From a checkpoint of a small transformer trained on Wikipedia.
Architecture: no biases in attention or MLP, untied embeddings.
Training: a variant of Adam for these matrices, 112M tokens, 6824 steps.
Each number is 200 + 20 x the weight over its row's rms, rounded and kept within 0 to 999. Layers, rows and columns count from 0. The size before them is the row's rms in percent of the matrix's.

# layer 5 MLP up, 320x128, rms 0.0606, rows 190-208, columns 0-127
097,211,197,203,195,190,238,194,200,206,172,214,215,186,191,157,207,183,229,217,177,199,228,167,201,171,249,205,169,196,205,197,218,210,217,185,181,241,206,214,210,215,174,187,156,210,194,182,184,195,192,205,188,198,190,226,203,201,204,213,172,255,175,178,196,193,220,172,192,188,220,211,231,196,171,196,178,192,208,174,224,211,192,204,193,206,215,203,214,174,167,203,214,204,197,182,214,228,149,188,213,209,216,243,216,219,242,193,169,156,223,180,209,202,209,208,201,209,181,193,219,188,206,217,235,198,172,207,213
082,193,163,180,183,175,188,211,191,202,195,189,234,202,219,207,197,203,221,205,220,201,205,191,203,227,202,199,217,200,232,210,214,190,221,183,229,195,202,237,208,226,228,228,220,168,236,163,202,190,183,179,203,203,181,215,199,219,209,203,216,191,204,228,196,219,216,185,136,218,211,200,250,205,205,169,208,234,209,183,182,162,204,200,190,202,168,193,173,223,186,203,202,168,173,218,206,187,199,218,188,219,206,196,225,229,183,193,205,158,214,194,182,207,173,209,223,241,179,186,169,203,159,179,229,202,193,175,192
099,201,172,161,169,227,217,148,227,207,203,189,197,196,201,199,221,219,212,209,201,215,166,207,210,202,174,225,199,211,192,200,214,182,209,232,169,211,183,189,211,175,174,233,178,226,207,180,210,161,195,215,213,225,231,235,182,164,165,207,213,188,198,215,198,229,184,186,179,219,225,173,195,223,189,211,200,197,162,202,207,210,181,216,196,212,217,208,186,181,206,231,185,216,167,235,187,175,193,206,181,191,229,168,217,201,207,179,186,178,230,206,195,191,196,215,248,202,227,177,168,199,190,206,191,233,183,193,212
104,203,171,199,201,223,203,224,221,197,201,213,208,204,208,185,194,177,176,211,219,192,174,175,240,205,204,200,186,225,196,218,223,254,206,201,180,218,206,199,197,182,193,198,205,202,200,217,213,184,206,178,203,211,210,220,177,213,189,199,211,255,236,220,169,214,176,201,184,218,188,207,205,213,224,229,233,217,182,201,169,233,188,185,165,202,217,215,214,245,206,194,209,196,190,232,187,194,226,225,246,193,197,215,160,252,218,224,210,186,180,191,221,219,219,192,202,200,230,214,178,207,232,192,198,194,178,156,183
104,228,207,211,207,225,213,185,188,221,186,191,184,186,182,237,185,194,172,183,216,211,215,221,196,224,202,191,232,192,206,232,183,215,192,197,199,196,157,197,193,197,176,187,208,185,196,204,202,231,216,178,191,217,202,204,214,206,198,169,222,205,200,208,202,185,218,193,265,237,195,191,222,229,217,195,232,179,220,163,197,151,224,200,204,189,192,204,211,180,224,193,199,187,195,221,189,157,208,190,170,238,180,184,208,182,171,220,227,249,204,195,199,233,193,185,173,191,192,185,212,176,167,170,180,181,220,174,179
099,189,184,173,203,211,223,212,177,200,198,187,176,198,195,197,200,161,233,196,196,171,244,197,190,203,209,214,236,247,222,216,224,209,201,213,179,186,208,214,192,202,210,186,204,193,246,229,228,197,199,198,203,227,213,189,213,184,224,218,198,202,192,192,187,214,203,202,161,202,198,217,191,203,216,194,219,152,221,230,177,179,211,211,168,171,183,191,223,205,226,152,219,223,185,190,222,200,183,206,212,226,196,215,191,227,220,181,199,238,219,209,237,253,206,185,202,193,163,191,193,197,218,171,199,192,206,178,162
106,190,235,194,196,188,172,200,231,211,236,197,191,176,196,211,176,204,190,240,213,175,207,217,216,201,199,214,203,237,183,235,161,193,183,194,188,208,171,150,220,226,189,171,185,187,210,206,231,183,188,222,215,176,240,213,203,200,217,174,187,219,195,222,206,182,203,198,190,229,231,187,192,187,179,228,185,198,179,207,198,195,194,213,178,219,202,193,211,203,179,219,179,187,199,243,213,186,240,216,192,224,204,197,205,211,175,192,206,197,170,187,163,233,234,222,168,216,210,199,215,178,182,220,223,165,164,217,220
092,211,187,186,183,209,188,220,229,203,196,205,224,190,244,204,210,216,181,225,219,209,154,201,224,208,223,167,154,197,193,218,232,209,190,210,187,198,172,220,186,223,189,180,220,170,176,162,237,184,212,200,186,172,183,172,224,207,219,198,210,216,188,220,195,194,188,198,180,221,201,185,227,194,216,218,206,232,206,175,191,187,239,210,200,188,208,216,191,201,184,171,178,216,186,202,211,170,214,214,178,182,177,203,226,201,231,187,262,213,242,217,179,219,226,199,172,201,193,175,210,199,165,184,203,192,217,211,217
099,209,154,187,189,209,183,180,226,217,199,186,187,198,182,195,154,218,215,198,198,201,146,205,218,199,186,195,220,214,216,221,208,166,205,213,184,208,241,187,223,224,220,206,204,165,192,203,217,192,171,167,202,174,227,223,196,210,214,175,211,210,197,202,188,217,254,197,229,207,216,175,187,182,222,199,239,204,180,199,178,188,179,179,195,198,207,234,161,212,176,227,204,179,199,219,187,166,202,199,191,199,248,228,217,207,209,179,220,178,186,205,193,207,214,182,219,202,169,180,159,222,187,187,208,193,191,176,214
095,194,186,215,239,215,192,215,204,204,177,220,189,172,196,225,219,168,221,199,203,218,226,230,204,218,188,229,220,216,220,207,218,221,218,185,207,212,171,204,200,212,214,174,183,214,185,182,213,204,165,194,191,167,222,202,202,164,202,209,171,246,243,191,184,193,177,189,187,205,203,165,203,210,179,181,189,187,215,204,187,205,256,176,195,196,207,192,161,196,197,205,184,212,197,214,202,228,239,193,229,210,202,203,201,209,199,195,201,193,224,177,229,162,139,232,177,184,203,195,239,203,186,202,211,204,233,230,211
100,182,206,212,199,198,191,206,208,223,208,140,213,187,198,211,192,165,181,216,184,188,190,175,192,177,196,193,180,200,193,193,193,197,245,172,234,217,177,204,227,187,162,207,194,204,195,161,226,197,187,209,229,205,193,194,204,171,194,187,172,206,195,208,185,222,190,225,200,203,202,208,182,197,213,188,209,192,206,214,203,208,201,187,166,190,186,201,211,202,201,222,170,162,177,195,173,231,166,233,248,252,189,191,171,211,227,186,221,221,236,192,218,186,185,231,174,203,231,190,182,185,231,215,236,164,195,202,187
104,228,175,182,200,191,226,195,168,233,228,228,177,205,184,188,192,204,194,206,203,207,216,212,200,185,233,226,214,220,212,207,193,185,208,218,203,195,201,220,213,171,210,209,195,190,202,174,187,207,201,184,196,183,206,205,215,196,184,200,169,196,189,211,257,173,173,203,207,199,199,186,206,142,216,203,198,209,193,185,206,228,189,194,201,189,232,199,149,202,214,187,185,239,210,164,207,238,210,175,217,210,196,207,193,152,230,175,172,169,189,204,161,231,171,220,210,207,176,235,216,193,183,213,168,215,168,201,177
109,208,159,239,205,204,201,180,198,204,191,192,195,188,205,231,149,201,227,232,207,166,180,179,196,203,203,240,225,223,192,204,221,213,205,226,183,207,198,200,197,226,186,190,164,181,252,182,179,223,196,210,194,228,223,176,228,199,191,220,177,212,194,222,194,224,202,182,225,230,181,227,202,215,222,226,186,176,205,202,228,196,172,156,184,170,184,196,208,179,212,185,199,195,202,187,210,227,221,224,220,194,232,183,184,239,213,204,191,192,215,219,215,213,221,200,209,207,204,170,207,175,209,243,206,209,208,190,163
093,173,199,200,228,208,219,202,211,182,193,206,211,211,252,186,205,194,204,174,238,188,182,166,222,172,214,211,212,208,224,172,183,195,255,178,214,191,191,229,200,198,221,211,234,202,199,233,222,203,201,171,179,184,203,182,195,242,179,203,172,175,204,189,192,201,235,177,175,227,220,185,219,210,220,186,193,186,200,181,171,221,250,189,202,199,171,222,207,194,202,194,193,197,167,173,186,228,248,212,196,167,192,219,231,205,167,209,204,211,182,203,204,191,195,207,227,202,198,201,180,208,182,206,224,201,177,173,173
099,226,205,194,164,209,194,207,185,231,220,217,175,222,220,191,184,225,207,190,183,183,191,221,185,194,151,214,181,212,183,249,161,222,192,221,218,213,222,191,187,197,194,163,208,194,212,193,234,228,225,198,189,182,215,187,170,192,199,168,215,200,163,200,204,199,177,232,222,242,187,188,172,178,194,190,210,206,202,223,206,162,198,199,208,192,235,189,191,205,187,211,212,205,216,198,187,176,230,171,142,205,197,173,194,202,179,186,210,247,194,196,158,207,210,201,181,222,180,212,204,191,189,216,202,187,203,179,228
095,186,187,218,192,194,203,224,184,175,196,173,174,198,163,211,246,214,199,215,197,189,208,229,219,183,172,183,221,194,195,200,188,198,190,215,237,212,224,196,186,200,157,218,216,228,157,185,204,145,171,184,207,197,178,217,186,205,221,213,172,203,206,218,177,205,237,192,215,182,200,228,180,167,223,195,235,184,219,202,206,201,170,184,194,226,213,212,145,192,206,194,247,182,182,212,221,169,202,226,174,216,184,199,206,189,178,201,186,198,200,192,188,214,190,188,216,163,175,218,191,205,195,213,178,195,216,199,165
090,228,209,196,205,184,175,217,199,214,193,231,194,218,193,180,201,177,199,182,169,212,199,196,202,223,215,178,189,190,225,202,225,231,200,181,187,231,173,200,186,178,207,214,192,235,215,227,202,203,218,189,216,227,170,191,199,205,183,190,184,217,215,198,203,242,198,184,181,169,224,221,204,204,210,175,216,210,228,231,231,201,178,197,200,237,215,203,220,163,167,210,224,150,201,226,215,196,134,217,200,192,210,214,179,237,203,185,206,173,194,227,179,243,211,179,204,183,216,188,211,215,233,222,209,205,204,216,173
104,177,190,202,227,176,187,189,223,220,225,170,226,183,214,210,214,221,172,191,203,226,235,188,217,206,202,203,221,160,216,192,212,187,199,175,193,205,176,224,180,160,201,192,206,200,184,208,249,180,200,209,221,200,208,167,169,224,189,186,224,189,206,182,198,183,205,178,198,209,181,233,203,225,184,199,210,225,197,168,155,190,212,197,210,156,222,218,188,208,223,193,210,235,220,243,201,214,190,190,214,197,182,187,159,186,193,198,241,180,217,197,185,203,211,227,189,201,211,178,198,181,199,205,238,200,168,155,180
104,213,250,186,170,188,186,213,193,182,172,224,203,219,206,186,199,182,170,169,211,205,219,207,187,211,195,201,202,156,156,185,194,212,171,236,167,201,215,191,190,168,191,193,252,201,176,175,200,171,215,193,200,188,169,217,190,179,225,185,220,217,154,206,207,189,214,181,192,208,192,207,216,206,171,226,205,207,214,182,206,177,170,219,175,243,188,187,190,195,193,219,197,235,207,182,210,178,192,197,188,224,213,170,173,212,178,205,220,188,192,233,202,201,240,178,219,180,198,194,212,210,179,200,187,230,192,166,210
# layer 5 MLP down (transposed), 320x128, rms 0.0605, rows 190-207, columns 0-127
098,172,203,203,230,204,219,168,197,220,216,206,197,218,169,192,202,205,206,191,153,187,189,195,228,226,189,193,181,171,202,197,213,185,222,191,198,212,172,224,214,197,220,169,197,187,172,187,200,220,188,164,203,213,223,182,262,190,201,210,180,159,183,192,232,190,215,204,209,195,176,185,167,227,186,215,183,184,174,187,199,184,208,184,206,233,244,195,182,206,173,192,190,189,168,210,233,199,200,162,200,234,182,165,196,227,203,198,183,204,209,192,195,199,223,204,174,200,215,220,169,192,206,158,230,190,185,159,209
088,173,148,169,202,189,219,182,203,168,178,212,192,189,217,225,229,208,214,182,203,205,207,180,185,177,220,218,196,209,197,249,209,201,174,186,213,194,186,229,204,200,181,187,232,211,182,199,214,164,199,200,226,213,197,200,149,186,221,210,192,200,228,189,220,215,183,220,200,210,213,210,205,228,187,208,182,184,217,196,239,178,206,184,182,215,201,211,211,159,198,174,198,210,206,177,209,196,212,183,207,194,172,179,218,230,183,157,177,163,209,244,209,192,165,197,205,194,210,190,213,209,199,250,216,200,183,158,230
098,223,194,212,220,201,186,222,207,233,228,206,147,133,210,203,203,222,207,216,226,213,200,208,181,200,204,197,216,174,201,157,190,203,181,204,174,188,207,195,207,200,214,206,201,218,217,208,221,211,189,187,169,206,188,205,217,192,195,186,230,202,197,229,198,134,174,197,207,205,150,178,188,185,203,208,233,225,215,201,226,191,226,173,224,202,232,206,204,198,194,204,196,172,180,224,236,204,259,210,193,183,171,181,202,211,197,216,214,225,195,173,188,191,170,202,178,204,200,201,211,172,198,198,201,200,179,170,199
101,179,207,189,186,243,156,207,222,221,191,211,196,203,203,187,215,218,195,175,194,201,203,247,255,225,213,184,203,231,206,209,195,202,184,215,217,195,232,189,185,216,172,226,190,228,170,184,194,206,230,193,240,167,216,211,235,201,186,164,208,188,176,225,215,180,231,197,204,206,187,208,237,205,207,178,194,217,158,220,188,211,211,228,181,210,201,211,204,172,165,214,194,174,216,178,193,188,187,227,154,194,219,228,214,214,219,214,188,198,193,162,189,209,198,182,192,207,195,214,191,185,193,206,196,186,164,186,171
104,184,171,212,201,233,211,175,206,190,214,201,217,226,172,176,202,176,180,188,199,196,233,232,175,167,244,213,189,179,176,213,180,213,219,197,189,211,178,220,226,170,169,197,203,173,196,174,164,190,174,215,221,188,206,193,161,210,204,189,220,224,189,188,187,204,167,205,185,199,169,198,194,225,184,174,216,196,177,202,209,207,203,203,193,185,192,186,171,212,222,237,170,196,246,198,187,211,180,197,167,204,240,198,200,176,222,196,207,184,173,173,175,197,177,212,219,175,223,211,199,188,180,207,176,183,196,245,229
098,250,153,220,238,200,183,214,216,179,248,225,207,224,216,213,203,193,192,211,207,207,161,181,179,179,209,204,192,201,184,225,197,165,191,200,232,182,201,181,220,218,186,192,209,223,208,208,191,190,210,189,214,175,198,189,175,215,203,175,202,180,211,205,202,207,201,235,208,201,213,186,218,201,165,197,194,211,183,172,214,221,180,189,165,221,191,213,194,212,203,225,218,200,202,208,205,180,237,199,179,194,153,220,205,189,219,211,209,190,186,220,185,157,206,186,235,190,228,202,202,207,190,158,230,224,256,229,220
109,229,214,185,164,175,193,187,191,169,173,167,228,215,197,195,198,219,195,217,209,178,192,216,275,206,222,202,187,206,225,172,208,206,219,183,166,215,156,207,219,164,185,185,200,205,201,215,167,213,192,221,199,192,174,224,207,180,201,176,205,168,195,218,238,214,217,166,213,166,206,202,213,180,216,213,201,185,220,195,226,211,217,227,183,229,221,175,173,159,215,192,185,181,223,198,209,166,176,232,214,179,177,177,194,194,188,190,185,177,222,196,192,190,229,200,214,213,192,195,197,182,202,186,207,185,191,201,186
095,184,207,222,164,186,218,174,205,231,208,183,210,245,198,188,193,198,202,203,209,188,203,226,206,181,209,217,210,213,196,193,227,171,216,143,225,181,166,190,213,207,223,202,195,197,186,216,192,217,179,197,223,188,182,195,179,194,191,208,221,202,173,179,164,235,202,195,168,191,204,189,195,233,178,199,182,212,182,181,137,210,213,185,193,212,208,243,189,200,210,230,229,190,165,230,161,201,174,186,194,164,192,211,193,188,228,216,206,207,164,191,196,191,212,253,174,200,208,209,234,210,203,198,203,186,187,220,201
100,212,195,214,217,186,200,222,226,204,218,216,196,190,212,230,200,215,222,184,201,245,191,241,199,187,252,204,175,190,224,197,213,168,196,205,180,227,231,191,179,197,206,200,198,214,223,199,155,202,192,219,231,205,179,195,211,180,184,203,210,231,175,187,221,197,239,202,182,231,194,228,210,209,176,182,189,178,210,235,181,215,187,202,225,171,220,193,191,214,217,221,217,219,194,198,180,221,197,190,226,225,256,205,204,202,232,190,223,197,173,205,198,186,235,182,175,217,219,213,195,214,163,197,188,212,182,152,183
099,173,211,208,186,226,226,176,213,190,207,179,210,183,224,221,184,175,213,174,208,216,183,193,241,225,218,196,167,203,199,181,212,189,206,158,230,235,161,173,190,172,217,213,191,189,212,197,208,176,210,213,176,199,211,224,218,205,166,210,197,167,221,191,214,230,200,184,196,152,199,192,219,203,218,206,184,203,214,218,206,144,190,184,184,171,226,203,211,209,197,206,219,175,215,180,169,176,191,163,206,181,194,207,225,188,189,223,184,219,175,187,187,225,237,228,209,194,187,167,190,224,226,185,184,183,194,227,197
100,189,220,211,178,221,199,175,241,186,216,187,220,199,202,198,190,224,190,181,215,211,199,214,180,188,219,176,231,204,185,176,242,263,213,211,198,192,165,182,174,225,200,229,226,194,209,176,225,202,204,210,189,219,196,175,205,201,191,184,192,221,202,203,202,178,223,195,205,194,193,208,216,217,230,146,223,218,164,221,192,235,208,205,207,164,195,210,208,204,171,191,237,199,197,217,213,240,200,189,223,168,194,183,177,164,209,226,225,232,211,209,222,208,217,233,197,193,217,175,210,184,168,213,200,197,198,209,170
105,190,184,209,176,229,198,178,208,211,170,228,191,200,205,184,209,197,203,190,198,181,198,230,183,210,209,212,176,205,188,200,219,193,222,194,206,236,204,196,197,183,166,193,198,184,179,197,237,208,221,217,217,174,205,209,166,201,161,204,216,192,201,216,186,150,190,185,212,198,198,204,215,175,204,238,246,180,200,191,126,196,229,169,194,197,184,207,216,192,189,222,217,192,183,209,191,218,203,209,171,237,218,170,242,225,166,170,197,173,205,209,178,214,182,202,212,176,199,193,202,213,169,184,189,180,156,180,195
100,197,184,226,185,202,241,183,242,188,195,199,212,191,182,194,180,190,180,176,182,165,194,208,176,203,215,219,253,201,211,209,201,190,209,159,227,206,241,210,231,201,165,205,180,198,163,197,202,202,194,178,208,193,227,210,206,204,202,199,191,193,185,168,226,236,236,217,196,260,197,199,192,181,239,172,192,203,205,210,178,212,173,201,194,208,211,225,197,221,189,204,209,189,190,191,196,197,203,193,195,241,199,228,171,238,236,235,167,185,191,184,212,218,222,223,190,228,225,225,192,211,194,198,216,211,204,216,190
097,168,207,182,196,208,187,227,237,193,182,211,186,199,221,236,185,173,199,214,167,194,209,177,234,206,216,193,216,225,164,223,163,214,235,232,219,186,239,224,189,189,189,183,215,190,230,185,205,213,184,194,165,200,202,186,221,177,166,213,219,231,223,232,239,189,221,207,201,168,244,244,188,193,220,247,189,208,165,208,201,192,214,203,195,202,185,188,211,210,213,189,208,198,204,204,225,168,200,191,191,195,166,239,191,203,215,201,193,206,210,196,196,215,213,234,206,198,188,190,198,218,181,175,211,210,222,181,179
098,193,214,221,195,215,208,203,163,205,182,198,205,199,180,200,245,231,188,200,202,211,196,192,160,199,233,188,201,221,192,214,197,222,181,234,185,203,202,243,227,199,209,234,194,249,197,184,219,185,216,204,210,206,212,202,233,192,217,201,222,235,191,225,202,179,181,203,243,210,202,182,234,178,228,193,190,211,218,159,222,211,187,199,203,233,195,200,198,214,213,163,182,191,173,178,195,202,222,173,222,228,226,223,208,194,236,196,168,203,226,211,190,183,195,223,227,185,201,184,189,216,216,165,233,166,232,187,199
092,198,212,197,196,168,205,222,208,183,188,222,208,167,201,190,182,194,205,213,216,178,199,239,198,211,167,216,224,187,226,222,185,219,199,238,198,192,171,220,178,201,196,181,180,214,201,193,194,238,204,212,210,185,218,193,227,169,203,170,187,202,197,191,221,166,183,194,209,202,193,228,234,169,184,221,219,213,187,176,242,204,205,223,215,227,180,148,217,222,217,215,206,221,177,162,209,206,218,207,195,187,196,201,218,206,194,219,229,179,212,159,215,225,209,166,213,180,192,189,258,218,195,198,247,208,189,213,216
094,181,173,198,191,179,197,173,221,193,216,192,199,234,200,203,232,202,208,199,227,167,198,245,171,158,217,181,212,238,228,208,204,184,198,231,204,189,199,187,189,216,184,218,208,201,189,217,233,197,177,202,202,189,251,200,203,193,211,160,168,166,187,195,194,179,214,214,220,247,201,191,204,209,198,167,178,211,233,210,164,208,215,175,168,180,175,190,207,199,189,228,188,199,209,213,230,213,215,226,205,180,183,199,187,217,184,198,193,210,226,188,198,218,234,191,195,153,186,185,217,180,205,222,184,191,180,225,237
105,200,212,184,190,197,167,212,251,212,189,169,218,182,213,220,183,194,183,208,193,187,236,181,168,235,179,198,198,242,207,212,177,212,213,184,182,177,205,193,238,204,191,181,176,191,222,211,196,189,182,201,207,191,216,225,223,202,223,186,209,205,204,225,252,195,165,227,178,204,196,183,204,194,196,201,167,201,156,190,224,194,208,214,184,173,215,196,171,217,189,236,243,189,221,198,209,214,190,198,204,220,170,182,183,196,224,189,212,211,234,175,231,166,200,188,191,178,177,194,167,193,199,175,215,225,173,231,208
# layer 5 MLP gate, 320x128, rms 0.067, rows 191-208, columns 0-127
083,236,216,178,228,231,215,182,198,196,191,217,167,173,198,188,187,207,225,211,188,188,208,215,210,174,199,213,202,191,146,208,164,194,173,187,181,214,209,156,166,164,166,162,204,241,190,216,209,223,201,185,226,228,216,183,205,169,184,191,204,232,212,187,187,201,206,194,231,199,196,200,204,200,204,176,185,184,164,227,231,212,216,202,189,197,232,199,192,177,200,176,226,208,239,166,216,214,212,182,208,162,155,201,196,186,207,187,210,213,198,209,222,196,201,184,219,167,215,220,209,183,206,235,207,185,200,204,206
099,240,202,192,191,217,202,222,208,204,233,181,197,211,214,221,199,208,192,182,196,194,222,272,198,220,218,199,219,165,192,212,176,220,193,178,185,187,189,225,198,222,201,169,188,237,200,229,230,184,210,219,193,215,214,223,189,163,238,217,193,209,229,198,181,166,211,178,185,167,198,175,215,213,202,195,190,183,213,194,169,202,215,164,191,187,183,192,221,192,203,184,209,152,201,258,213,227,206,206,189,207,210,179,233,191,184,219,175,197,202,182,219,225,180,204,210,188,186,213,225,218,210,230,204,214,190,182,175
097,245,202,170,170,192,182,176,174,178,193,204,204,218,172,225,199,226,204,185,216,218,212,217,178,208,218,202,209,205,222,237,171,213,174,206,208,197,250,179,226,202,185,213,224,183,215,185,157,203,209,216,213,169,226,214,228,194,200,197,201,197,217,182,186,213,215,209,217,192,212,204,185,196,171,189,207,185,162,221,211,159,204,218,201,213,207,182,178,172,194,164,240,196,209,195,173,188,220,184,132,185,209,164,194,190,210,203,198,207,220,196,198,206,176,173,189,178,186,196,194,197,196,161,210,190,162,205,218
097,219,182,169,228,187,237,215,165,201,208,247,217,192,171,172,186,188,179,212,210,201,253,190,173,167,184,211,211,218,179,196,200,198,190,191,217,212,231,174,178,174,231,186,184,212,225,214,210,185,182,187,191,195,199,199,224,192,188,224,217,202,237,192,238,192,200,171,212,233,182,225,204,215,196,192,209,179,202,207,201,222,203,202,191,198,226,226,177,170,180,161,238,197,242,184,229,194,210,203,203,227,208,217,187,209,213,198,242,231,205,222,188,236,211,190,184,191,188,191,185,202,218,210,194,190,196,192,159
095,182,190,181,188,203,218,204,174,212,222,220,221,217,193,204,208,174,173,177,243,201,192,198,203,176,185,170,172,201,159,161,232,201,172,181,223,182,206,188,174,172,173,154,195,180,201,215,154,182,181,219,225,183,177,198,228,208,197,186,225,222,187,224,219,199,188,190,177,198,186,209,209,223,208,194,214,196,196,196,234,194,201,229,178,205,168,184,175,203,178,179,217,214,198,166,216,182,219,190,234,194,163,210,175,167,197,194,179,193,168,213,210,181,196,186,225,203,192,217,161,198,188,208,206,190,240,177,199
106,187,211,220,197,200,178,173,190,174,203,187,206,201,190,185,169,175,215,188,239,208,225,174,181,202,188,244,189,214,199,168,233,202,160,189,203,186,204,255,213,167,198,179,205,191,199,198,169,215,203,198,190,198,175,176,233,198,208,199,171,211,176,201,203,208,232,203,211,175,206,180,209,219,195,167,198,209,192,195,214,180,250,181,198,162,179,178,224,168,199,157,207,183,189,194,241,207,188,185,202,185,184,187,211,211,190,193,194,182,196,229,214,201,216,142,196,167,154,189,199,227,201,207,208,209,198,194,188
090,190,218,228,203,186,223,165,226,230,178,189,197,201,203,200,223,214,185,197,211,174,203,173,169,153,219,222,216,216,198,170,229,187,226,200,196,174,179,203,182,233,207,185,246,173,206,181,200,201,205,204,210,209,185,194,186,208,202,209,208,199,226,195,213,196,239,200,151,178,232,151,188,204,208,207,197,173,185,169,206,234,224,170,194,204,185,207,207,187,170,210,151,201,197,184,180,222,211,191,238,182,204,214,194,205,197,209,190,164,226,176,217,154,190,222,218,202,207,174,187,186,191,213,218,184,202,196,188
109,208,170,227,154,203,184,189,198,186,208,199,250,181,202,176,196,225,191,179,187,208,204,199,210,221,232,180,212,210,203,204,210,242,196,224,203,178,195,192,169,194,205,215,194,206,206,187,205,155,196,190,202,185,212,245,227,198,206,206,213,213,253,226,183,191,238,176,179,183,216,173,224,185,186,193,204,217,168,170,167,186,216,219,189,206,208,231,175,221,186,194,180,171,186,220,187,188,203,210,211,204,242,168,187,202,203,234,181,210,200,207,199,195,197,211,223,204,166,175,199,257,173,193,209,210,213,197,191
095,188,200,212,198,179,208,180,221,168,230,225,197,186,204,144,181,210,224,197,175,183,191,197,214,216,173,193,210,186,224,204,219,227,249,180,196,207,207,221,178,210,210,190,185,217,200,221,181,216,188,169,181,181,225,150,168,200,237,230,198,219,214,178,206,197,228,212,192,213,176,193,218,209,198,207,194,243,184,167,170,204,211,198,207,219,199,213,239,227,189,209,187,199,231,225,155,200,217,212,235,177,212,186,190,220,178,212,168,180,211,216,176,197,190,213,179,216,197,189,211,228,200,216,193,207,224,208,171
099,211,162,206,232,194,215,193,166,196,190,178,169,191,200,238,200,222,216,235,236,198,205,199,203,201,195,179,187,207,218,195,227,186,150,208,216,200,225,233,198,206,214,212,210,214,236,206,205,219,243,211,209,204,211,212,205,208,179,190,212,182,186,172,171,197,216,200,175,206,185,180,199,191,222,174,210,202,220,204,191,171,231,153,190,187,212,197,210,201,223,183,236,203,198,197,218,157,206,222,162,230,223,183,196,233,171,182,219,251,208,217,210,222,210,170,226,193,192,175,201,182,171,199,221,202,193,217,212
102,180,185,190,201,198,228,194,213,170,183,162,229,215,248,229,198,218,221,244,211,215,205,187,229,193,209,222,171,200,227,220,185,217,217,219,219,167,208,216,217,233,189,198,150,187,178,229,178,199,165,186,185,204,181,202,187,229,241,200,178,196,186,227,217,174,185,193,169,173,207,174,219,195,209,198,155,205,190,244,199,229,226,201,197,205,182,214,200,204,187,178,218,221,210,208,179,219,241,231,203,190,190,190,186,218,195,195,196,198,194,202,209,181,197,235,193,214,215,200,190,207,208,193,225,207,202,239,193
106,170,185,203,227,192,202,195,182,182,219,193,233,185,238,199,171,186,232,201,189,166,186,162,237,181,238,209,214,182,200,178,229,198,209,192,195,244,180,201,187,189,204,191,188,203,214,186,168,221,205,191,212,180,198,178,244,201,220,195,216,213,213,212,191,243,202,193,199,210,171,221,244,224,189,214,191,191,206,185,258,193,228,191,206,185,175,190,195,221,206,161,182,208,177,217,210,200,192,197,215,206,188,198,186,203,195,217,169,196,178,184,196,171,233,178,202,189,200,164,175,216,211,220,210,233,200,167,171
097,155,189,174,191,198,199,176,189,188,196,199,197,175,197,183,224,213,207,208,180,208,204,193,182,211,222,204,194,184,189,172,167,190,198,186,222,208,210,216,209,189,179,199,203,156,225,175,211,178,175,207,172,196,204,223,198,208,196,234,207,227,217,201,211,215,211,185,207,159,190,196,194,203,214,191,220,193,164,203,186,182,216,183,187,217,217,170,207,191,185,223,202,184,219,208,231,163,173,249,213,230,185,202,200,214,234,195,159,199,191,210,199,233,189,166,209,157,180,180,234,169,188,149,209,199,251,214,211
096,223,161,154,197,210,218,208,190,188,219,225,216,198,227,215,211,191,216,201,119,177,203,208,206,176,179,194,165,197,185,240,179,171,217,195,218,203,178,206,207,201,163,182,175,202,171,180,203,197,198,189,162,189,209,221,171,227,210,180,171,172,193,211,207,183,211,211,211,204,183,166,175,212,211,195,185,210,210,212,192,231,222,194,183,203,222,226,214,221,178,234,193,186,203,183,194,194,183,199,210,197,210,224,183,203,191,179,252,224,218,193,197,184,167,200,171,197,202,177,195,164,211,219,206,211,218,205,214
087,209,173,233,172,207,214,192,209,218,233,203,202,223,210,149,194,199,203,191,218,171,194,209,200,216,237,191,220,205,221,205,179,195,246,209,220,196,188,193,200,196,200,209,183,190,201,226,264,207,196,186,204,208,205,217,199,169,204,208,193,196,193,196,161,206,193,212,173,204,189,205,185,229,221,169,177,155,200,242,214,191,214,199,189,203,197,180,177,187,166,218,182,213,178,237,202,219,240,197,196,178,219,155,179,234,204,208,191,210,203,175,165,185,214,169,208,184,195,185,192,207,199,218,167,235,226,210,205
090,180,198,190,195,197,203,214,202,187,236,216,220,199,203,215,197,249,194,245,179,215,213,198,218,231,213,199,172,170,201,184,210,200,199,199,184,200,240,182,195,207,221,220,171,211,202,217,211,175,215,193,179,192,231,192,192,189,169,191,237,210,218,201,176,211,222,193,201,206,219,184,196,213,206,197,183,180,184,248,195,200,194,169,181,188,212,215,207,222,218,236,198,171,159,228,187,168,187,213,186,196,179,191,212,226,155,200,190,233,194,206,150,226,190,177,223,227,177,190,234,225,194,186,193,184,243,216,188
108,212,201,181,214,182,221,189,192,209,200,228,163,197,220,222,177,207,176,207,189,210,209,188,206,193,217,226,183,179,189,212,196,219,185,222,215,221,198,160,172,193,192,202,197,202,209,234,152,193,226,192,206,220,171,234,200,185,194,217,192,212,180,228,206,235,183,208,211,162,217,188,213,214,214,223,216,225,199,186,228,220,190,217,204,203,202,149,184,241,175,191,219,150,196,176,212,188,153,177,192,228,210,206,161,188,198,194,225,183,190,215,171,210,191,191,227,180,189,214,198,171,201,234,181,205,220,233,211
102,201,213,218,163,210,211,214,199,213,228,199,176,205,182,179,175,207,197,226,216,195,170,186,182,138,218,188,162,210,178,189,190,198,158,200,210,191,188,177,187,190,215,227,243,196,178,190,195,182,214,206,182,214,201,219,200,199,179,189,221,172,229,184,200,217,206,188,167,181,161,192,198,177,209,192,193,220,202,231,211,164,206,200,195,192,169,203,215,215,219,188,192,209,219,225,181,201,258,196,180,190,209,210,233,180,173,190,166,215,203,243,225,167,186,165,197,207,211,213,234,206,180,218,185,212,186,194,190